{"n_layer": 10, "d_model": 128, "n_head": 4, "n_kv_head": 4, "head_dim": 32, "d_mlp": 320, "vocab_size": 2048, "activation": "swiglu", "norm": "rmsnorm", "norm_place": "pre", "norm_eps": 1e-06, "positions": "rope", "rope_base": 10000.0, "rope_fraction": 1.0, "qk_norm": false, "attn_scale": 0.177, "bias": "none", "tie_embeddings": false, "parallel_block": false, "init": "normal", "init_std_qkv": 0.034, "init_std_o": 0.034, "init_std_up": 0.034, "init_std_down": 0.0215, "optimizer": "muon_variant", "lr": 0.0103, "lr_mult_down": 0.7, "beta1": 0.95, "lr_head": 0.00753, "warmup_steps": 200, "schedule": "wsd", "decay_fraction": 0.779, "decay_shape": "linear", "final_lr_fraction": 0.1, "batch_tokens": 16384, "seq_len": 512, "doc_mask": true, "train_tokens": 118400000, "steps": 7227, "dataset": "wikipedia_en"}
Each number is 500 + 40 x the weight over its row's rms, rounded and kept within 0 to 999. Layers, rows and columns count from 0. Numbers have three digits each. The size before them is the row's rms in percent of the matrix's.

# layer 7 MLP up, 320x128, rms 0.226, rows 0-191, columns 0-31
097:437511468560508519490450476495571457514444515474383498632557493478500486535523469556451520464481
099:484524499520540468556559501416538454488467535496557491504494545520488515520480459519568426504464
103:450427462504485566471487450511525470461452421485532509514457507556514473446505555491498502504516
103:538495456522549575539571477450546510509490441546493530551511525483526559538548510458520496476509
092:520523515471531495504514447445490511461508458475513526524478526486454608531510543430487603511520
103:523521511474429526543531537516470537472495457511521524573458613454509466514540405494487498429560
109:497578523462531508550480495497449510431598513400538549471419557558431466429510508528540477516569
099:509497507490469516462525490521474548437497448547449539536486524537453501518556461503542522439476
102:526526427486509454505475534527481473467377487512548472485468506508461552479474459495549522415497
105:452440493442492578621456509464525603437465505535467448504513489530520457533463455524500452485506
099:496445566522469562469532512477472428529518477496516485571564422545483477540517485476567494527511
091:582521509477445474499540504576536462496513467551459566495490495518553528473473558538490536514546
110:499506480533457488430480529495419495538462555579494511514446571444511480457421464564558506533520
087:475518518472453540500471485473515538538504485524450539513497477428498526451442563509475497522461
090:475501473487457535521523506473466506485453464481551466476550446575491427521510488469521522428471
097:571531509498488441451474494516524563490503493504462536485553446438489544505481539413552465547439
103:479572539533503487484448445538463423440524482538557566466553484471489479491508511469552523512447
088:479514489465410558489534457531473486497452519541456516575525486533427489457535526498446459537500
095:529472480470530499533523507466560478521514423493589470543511447492486477543435552440492492549469
096:492539465430422497435505503462545473479496520474559549525550446560430506550426535466483519522538
106:455472485446475476524538440472432501428528513538517456555530583517483620557462474512501497474492
105:411552570533482503529546533533497519448481484448480502469498506498540440454467516535480445588506
099:541540517490517462517453510474520489543519501516531536506506548580471457462475532574485469546567
103:498519523533562522521454512526537380465492451442423508548475468548518457478445566466448490512474
091:551462459479491487515489521527502480434473475537487517466497530528546511498479492515470517544535
089:500543492443459536491472470507457491457518517500505526508550470540577424552475476433505488514490
106:584546531461434447505421490505473499483529526505545522447447525445484553394431448508539492511519
101:481524479514467499494476495544517466513468437587492488562609546439495486450468432507450460513560
101:527459464549506469521447489487547495469438486543479553553479528467448489473533496482476443470481
105:417453465509542501520477499560513532414499567532491469558524584467465511516529569536520587527539
102:457498414475573552522465487512423498530422536439562469568392510511454541515527505553452572496507
104:477589552565601523463530489497593526556471463431472522440522499481541521512471455558497550497526
104:455515505502483512457460501481519496501520579431490557515505486423539521503487538496540528557453
092:487569457457520490518536507498467518565531497504437469483594487462566509478485514526542535560501
093:453489562540562487562447501517577522535447460505549505489518474490553473517466490457562427501548
087:551532491509591563549462545530488535496523447500507495612513474445516467465465452472515487498485
098:510481482523522484514602498506510483380503514454552520422476570481488514462490485439568516434522
106:598462515488520491523530429531478565490573540539432519552506472561506476511519430491560530524493
101:495498508435468507490428432489511546553540475491535526463470560577545586511515529461504519504503
092:450566486537573458544535450463477530560528497497544457482541438499512575477495467494462466518533
116:522589458489523457464456423485466405515411533470416499481437497491441550457488496534524465576533
100:516470426555497530468533509453515563546493455428489548483414546539494494463516487427429500431507
091:451528474511502473511516521565524451533485467502473554408485518563527523559549487528508466530491
095:505517526489479543428524554511521494491478445464544446531534502468506443536478477433479482520506
101:486498525528476434523481503486469483532470505507459538459480465473582525465475497433463552526554
102:489483434453549506566490468522481447535591524525472489471406510516515536472504533486499489557504
103:468515443457506464473430537503574510517460540487432538543533515509503497409498490432490432514498
106:506525483521491418425470490502539462458541455515428520439412553486532507484472490548494503481465
098:487522553374485473492478525500491465497471491484504446510529494504523466522510500458549543519458
097:521484529535479448410508487418464439461454482556511520434519514555478539488513513507527489522509
099:466543549503525535505460604501505463505538449480569506455446503497496509457543492472466503533559
100:486415484493474489500481500507494459591445546370499492558502521524526554487555550497441567517451
106:503518478513568470453519451459449443514549450515553513543446408514533591522536510472460436449511
100:500493470456438480494510482515476482497468487546572485479460452404531512538459443462545523475511
092:472496517497461504517486547565559518515501525526482517447494480485496559507570504480483486534511
087:504451377425555566507543532488484498474504527488506498487492525499469510478481439486547527415541
102:488562456468509461506491503529414562545527461442411498489596502441468471487522511518511493578507
109:514510519536466513492537539533441474511458484551453495534471559524487509515515509464573419417457
112:517444454492527542508489534561561530439493571427430513467501528441464493489492451480443556460556
096:531481497553585544540491463512459536544567513484550492468467500572570430528450585465482441447512
088:520511515460528458454469467457510490561530519589466470536549561438566489489454476495506478459514
107:461500436542523454506497511501452530512487465544541461481522490510504521505450495475523466536546
097:542521495532504435443499553485535491519551525483443494512554475479482460478494471469521482539473
116:521546523521537585451513436526457479497494558509540460522456500500533428505430510487430526563526
094:428518458533474458476487538544489495438483467521495524498542449481579574551429501568497507480530
103:497489509521463499530485449467468503496519527504492478502507507507518507546401486505501461507535
086:445494547525464456503512489504610471496520548539531447532536522589507480518485569496520454447519
098:481535452531470557536553514507456516462484453525550513505507503555525458469431440531490529473552
091:499505481462506476472427460503520494473508486521505571451436486427485470463529508412539548509492
097:488532530493495522498523512482513471521581491508498548478517484520512481505378550498519590487505
102:572516536459490545465573500450506464488486506506529480448595543560504467455511506493470554491472
112:469463463447499514512431528421558495563516520464434444540561483424552520511481456504506416535544
097:487538489462485598508524566447516463520478484540555511548570450513497514479492463546434482451486
110:444613416480535496474512517468461516477508440476436489501470512555426516419493438494531522527493
090:555536496507477473530482470434496426415448536523529498404451571439439560501476466479460515452533
101:510494517479590522457509517487577470457543488543486407555554488409527460516527507501449482556504
110:487417515492362479519479460472445528551446474495555468541526513457475516499447457577487495480581
094:508511541502503588514473496491513552431498502573522496505485447530483507464532459480516582510469
110:511492531487533445482562522542483491521549517498589596553477503432479443390533587523483499471564
106:455428539522481603531544506523510461515502516561539539501533481432492507440499505449503476538484
101:470521493458504433484549513506467385518540539502494446527502473501459559492506455579464526473476
103:574525521493511530539497523547549518537453512429462457454436532537532541445459539468507526589457
092:531489495423469435541560413493491489430499547494440521528554507540485511559522479499480496490553
090:486463373514498498539478525433481473517470471486392547519501496522480508464551498505441526479507
096:473480456480503512418568472477414558489481539497457472496417436563456481522535475489526430481471
098:486537530538534523526502440530539449537497506474463541396500444463428507499488516447496563425533
094:477594531537552517576459582501574510480451507493462491540500461466456503529398554526498504514563
096:451462542478500497512409509516501486507581451496474551434567485466438491455476462518404448584521
100:521551544480443505438489457528569573514474491417543488488464440458465538536507493507571496572467
100:537437470487487455460454508430520476456541577462559507534505491430458414488519514496509538552493
104:480590565412468508509469579437584511528504470527539471450532519554537517514597483533547405546457
095:530494536463502604505517490488499538497435476518560473535527492493502542487524554526497477572522
104:452520474543539538474452486483486527500436502522569536594468456523537519543447480473445471544518
086:452464521516517477407535485539456453538500456563507556501494512538522512506526515518517417536518
106:496493533478564483515502437475471426416447546505492494477451529473480444540538515519484486552475
105:474525533539499533532506472459531534540430490498492551467496506534498481543608501534544467568474
114:490437429501525493456530498460503514526500531491569531485491441514575499450506439488498481497521
112:481479501506538440462503561450518578493509559429473466513476470523432480470474578421539487486519
100:489493499550548554518470534524498395423481464489505510454505554541500492488498475471523475475476
104:560511461426508490519507475459553514487490527532439469509480528443501475546481474509507562467407
102:453542528448512502547517497502472522476477441468565576594442499507455458500508509511572549570536
101:485515481548510505492491454495513514496552554506513515467477560512465407553492545471516531484463
108:486487511463493462516468511477533447516553482499456569481550489501495548458477467502560523494531
097:483465567500559482484471574467489527529502436458484573499454464491554450566466403472431437480510
104:449531458506533430479501463522455479472519559488488530542479587505446500573470573446513459465568
084:546577510482422544538491471542514432562464497518514535552519566501468486490554471477551549500561
102:464518472535513426566499469492528463497520490558522478589534514513517412540566471456455479514470
102:514534520500476519511476506500475524503501508556536566558472440423493526469486519471487557520554
088:484435457529476479501494544479535422543442550536478515478512568539507558548501489481579457544476
087:556459447500461548444547505560507600547485507485527497525497533467472536528487527512492534403483
104:508476480542452587475418506453496453574488477491564540534438552542511502554508556501515495462470
107:525405507505445497559513498464526453514487492562490581457504510542483475471515504449528419454526
101:511514522466580493476451508501476479548478482471515568524607521507496500489508506482562518519478
107:491503502473470573561550526480517476491510489519418518460570522503531504538486494528537521474522
101:464448512490473520479571556518471496478513460543575479487509538485479542519479492438485494562524
077:537528522540444536531486484453437481539499473507445484549467564484543526487579538530544539461539
094:518499542493454445507479448474536529495558510517473490499462577469423471493570500548557440496547
101:507562519500454558510508521450444561513505488483544449422479520462498403523476440504574528499467
088:457486473518500495560472529530560434454530534528513528464497492474424523606524528550446583505508
099:465470562465502450453523527465434520457443603469410484498574545520517500489552419549472480430565
094:563516567539454564536496516536480505547508559437495450469519501490542509512549506487438519516512
104:497499581451477484528479520508511444552462454522449542442462444518502477511436479524495461494531
089:499410578579574540518571542435524456457420510531472547522501483455490539541512452454514517450407
104:479505484469468454471532463510461481515513546471536493498481443491515489500456522450544434544480
089:490530412539453444462457491456499437554520508481467501532467517443539484460520509507581522545458
100:511501527497478505470500473572514506492494479445542542519509475567529513492462500500489438433518
101:496526522509442478498522460510465444496530529539528537493473563474564488518423477438458548455520
092:516520501544530448524561429474529487496486522547466501432433536454551500496479453512549508450433
105:443490491512436592513470465465522505478505529533456565499505480447476442458525512545470568536418
108:536538538453474527525493493433525583506451500534534457520512510490448478527506513477478464526465
108:530460510583430508620484497554474572551472547453489519464464572461508488458511475500410476513542
108:495493495457512471494559470533582494489523552493477424532538485566525486518392483445512475507490
102:521492565461539403552454501475653505538493483507578563545502555516542480546524530559522478518547
100:511556544522500483503540548537485518484484460518449510493521516600464547462444463498500533502515
092:505545454469528467527558524439526588486545564510482470446490494511501535493487468486543551505459
095:546518452591557497575542470529499469570520489479558523465453594476452514496505509461512590502555
092:531493406509491490524462514489475542511485496484516518385559543428515481461477559453502585472494
097:422527523441525566520492472475435536464565531539446552515511468519531474443504524455534559520473
102:459531468498513525571499519546478492564506563437516498603440546506460538465500511470524448485467
093:473477527504442568528504468491529500503499405520395549516503531552468501522521458475592489523531
109:492627500513476520459519529511445545572467467492445548526562464511474484536496477448458524590586
105:511472506530455492544497464438573499459476518577492556454532456431468570500538418463520485533449
094:457491461510517515507521550525468532496533468570573488485484446418446423490483460549503515468553
109:490508489570465512543581504545538476436543471547483467469541532483510537471500488418511560457506
095:509448455443545463477475468516503460437505507493513555478540427540532533465474479536433557497536
098:457467430460450547453526496632500512557523525492484486535452498517476467546520505508556473531467
103:512439504505491482430509472464539441480513529521508513501482564459514500464566515526442613502531
098:422571524482597471500497443555480509516474492498514452467519505461534500518469470440445537493482
099:477524483494499455437473529449537492513579399453468510555536544501460481504466479532510458525526
107:465529445484489497517561409494554456492486471451473521434475519580549487495572450489477524485515
102:483555504504465544502505491541589531531487490479526468543529496542491451545497520489444436516454
093:522426531466491515501421484503530533503432557447535514469498478534468452454511517501534444496499
102:532566503449508443558535490488449497422517524548470416550534506528522448535518488524474467470491
105:562492609527544419530513494558554418546489488472472563526466439532502542567503496493573500480469
101:542457517491456463569385441441485540496409521501471460473496510502542546562476505568519508575546
092:487418548499519484464474541509470509454505520509488450481560465487489548522535525505544520514497
091:536513502430409563436484550460521569526496579501467502584539479539497487594491524579507527440472
105:488470551508461531514426494531491505571520498521531446470531538546457490480437546543490487532462
101:490499435525518533517462594510557562502438525469530512555458498496496433467593517480505549491540
107:495554478442537563524474538544464530497446522468513513507539553490528466468404479489434495536530
107:556560503510497563473490546509513522551506482506548456546478503538509540544461512479513586491478
099:513446449492465482519454476517442500458489506542479485566479457507473403541513507447498517548412
099:535467498551481537556481453473465553499461472438532548570513482497419508514468543555426499617516
107:494503480455486469503444538475551509548503534430515493477522558512484522461570492449565521520575
107:536516480492524518484565522524535469507492522518455545508452508532563497520431541472490498554454
095:526558558465508472552482528454546509547545461544459473460474509548498473423500563550504494464509
092:405513432448441532464445504497489475460507510517582430516494431540486464514438578489525546494525
097:589549547482586498521523472432419498478514524519505510528503500506529460475563474466523505571474
102:439501489485522390484539484450576431573470507485473518487558495446562482471485378475532486513528
106:473485425404528531409472485481504525505499490509574516491474551471525462469540489529538515571442
091:428424524487504468412484471477547611559479516497521469418539549464519507446542462462541553597515
107:470507454549506578508522537487548531462467530493461464558499493524464460504420481509557516501497
092:553532531541508485405418533455438525523491522509506505508538498470502502565438453461488584512505
093:499495512550534438559527533493485548495461499514393579515490508548521539464581457586489499546572
089:524529464485567487517503559404544528534572449428498488479526482506462508504486472499473536509499
103:542526460550440483493605513454429558489479485555529441407533530444535602497496474499488455460524
089:548516513445529463494485474510507484475533529483544444473530495584500452492500484448457454535464
099:472466502574450513478474449499447505472516483527407460499575490478561430543482395537489503537525
104:533426557529520557543560527519527450570462508471469488554484459502469513469501426513559503512420
096:448488442524474522468447535517495455455481521490447518470494396539604464537483589497512470486496
101:473488462530491485499501452417499542529467559458485515519445585556589476470484561527490469508531
104:463586572549450534507547458541551452512492498444519463509525508517535464454507529515556509542485
099:571537527458558430485493503492546486466499539440481392527518488547511453528447465520463493386509
091:474516546446452533459516521462587517480500511525519543495499534440523518487532471567498483557512
094:546595468457429467452482552462487471446493520508477481514479476525496498427475492539505518478539
091:548409517493545493482402482533507493491506444435484487526488484440575532570445523556462538554537
112:535479524508469509498458590448493445486521533519506466482485531553457463484489450543462461543407
112:552482539459485524433466464444504492491506444520456514493365481458455500487470496511508517447485
102:496408461550520534522537547528547470509574506495421470461503586503460404514439501488493558490472
114:496528528495464510478488535491541491439572479599506527510465441510523452465450493505458425485533
092:576522545438541444552485477518538515494558457494505501509548515541507537559602468498533504495446
094:457450473512581507482519504556550470424476523518514520524506482577499567521575513502481589509445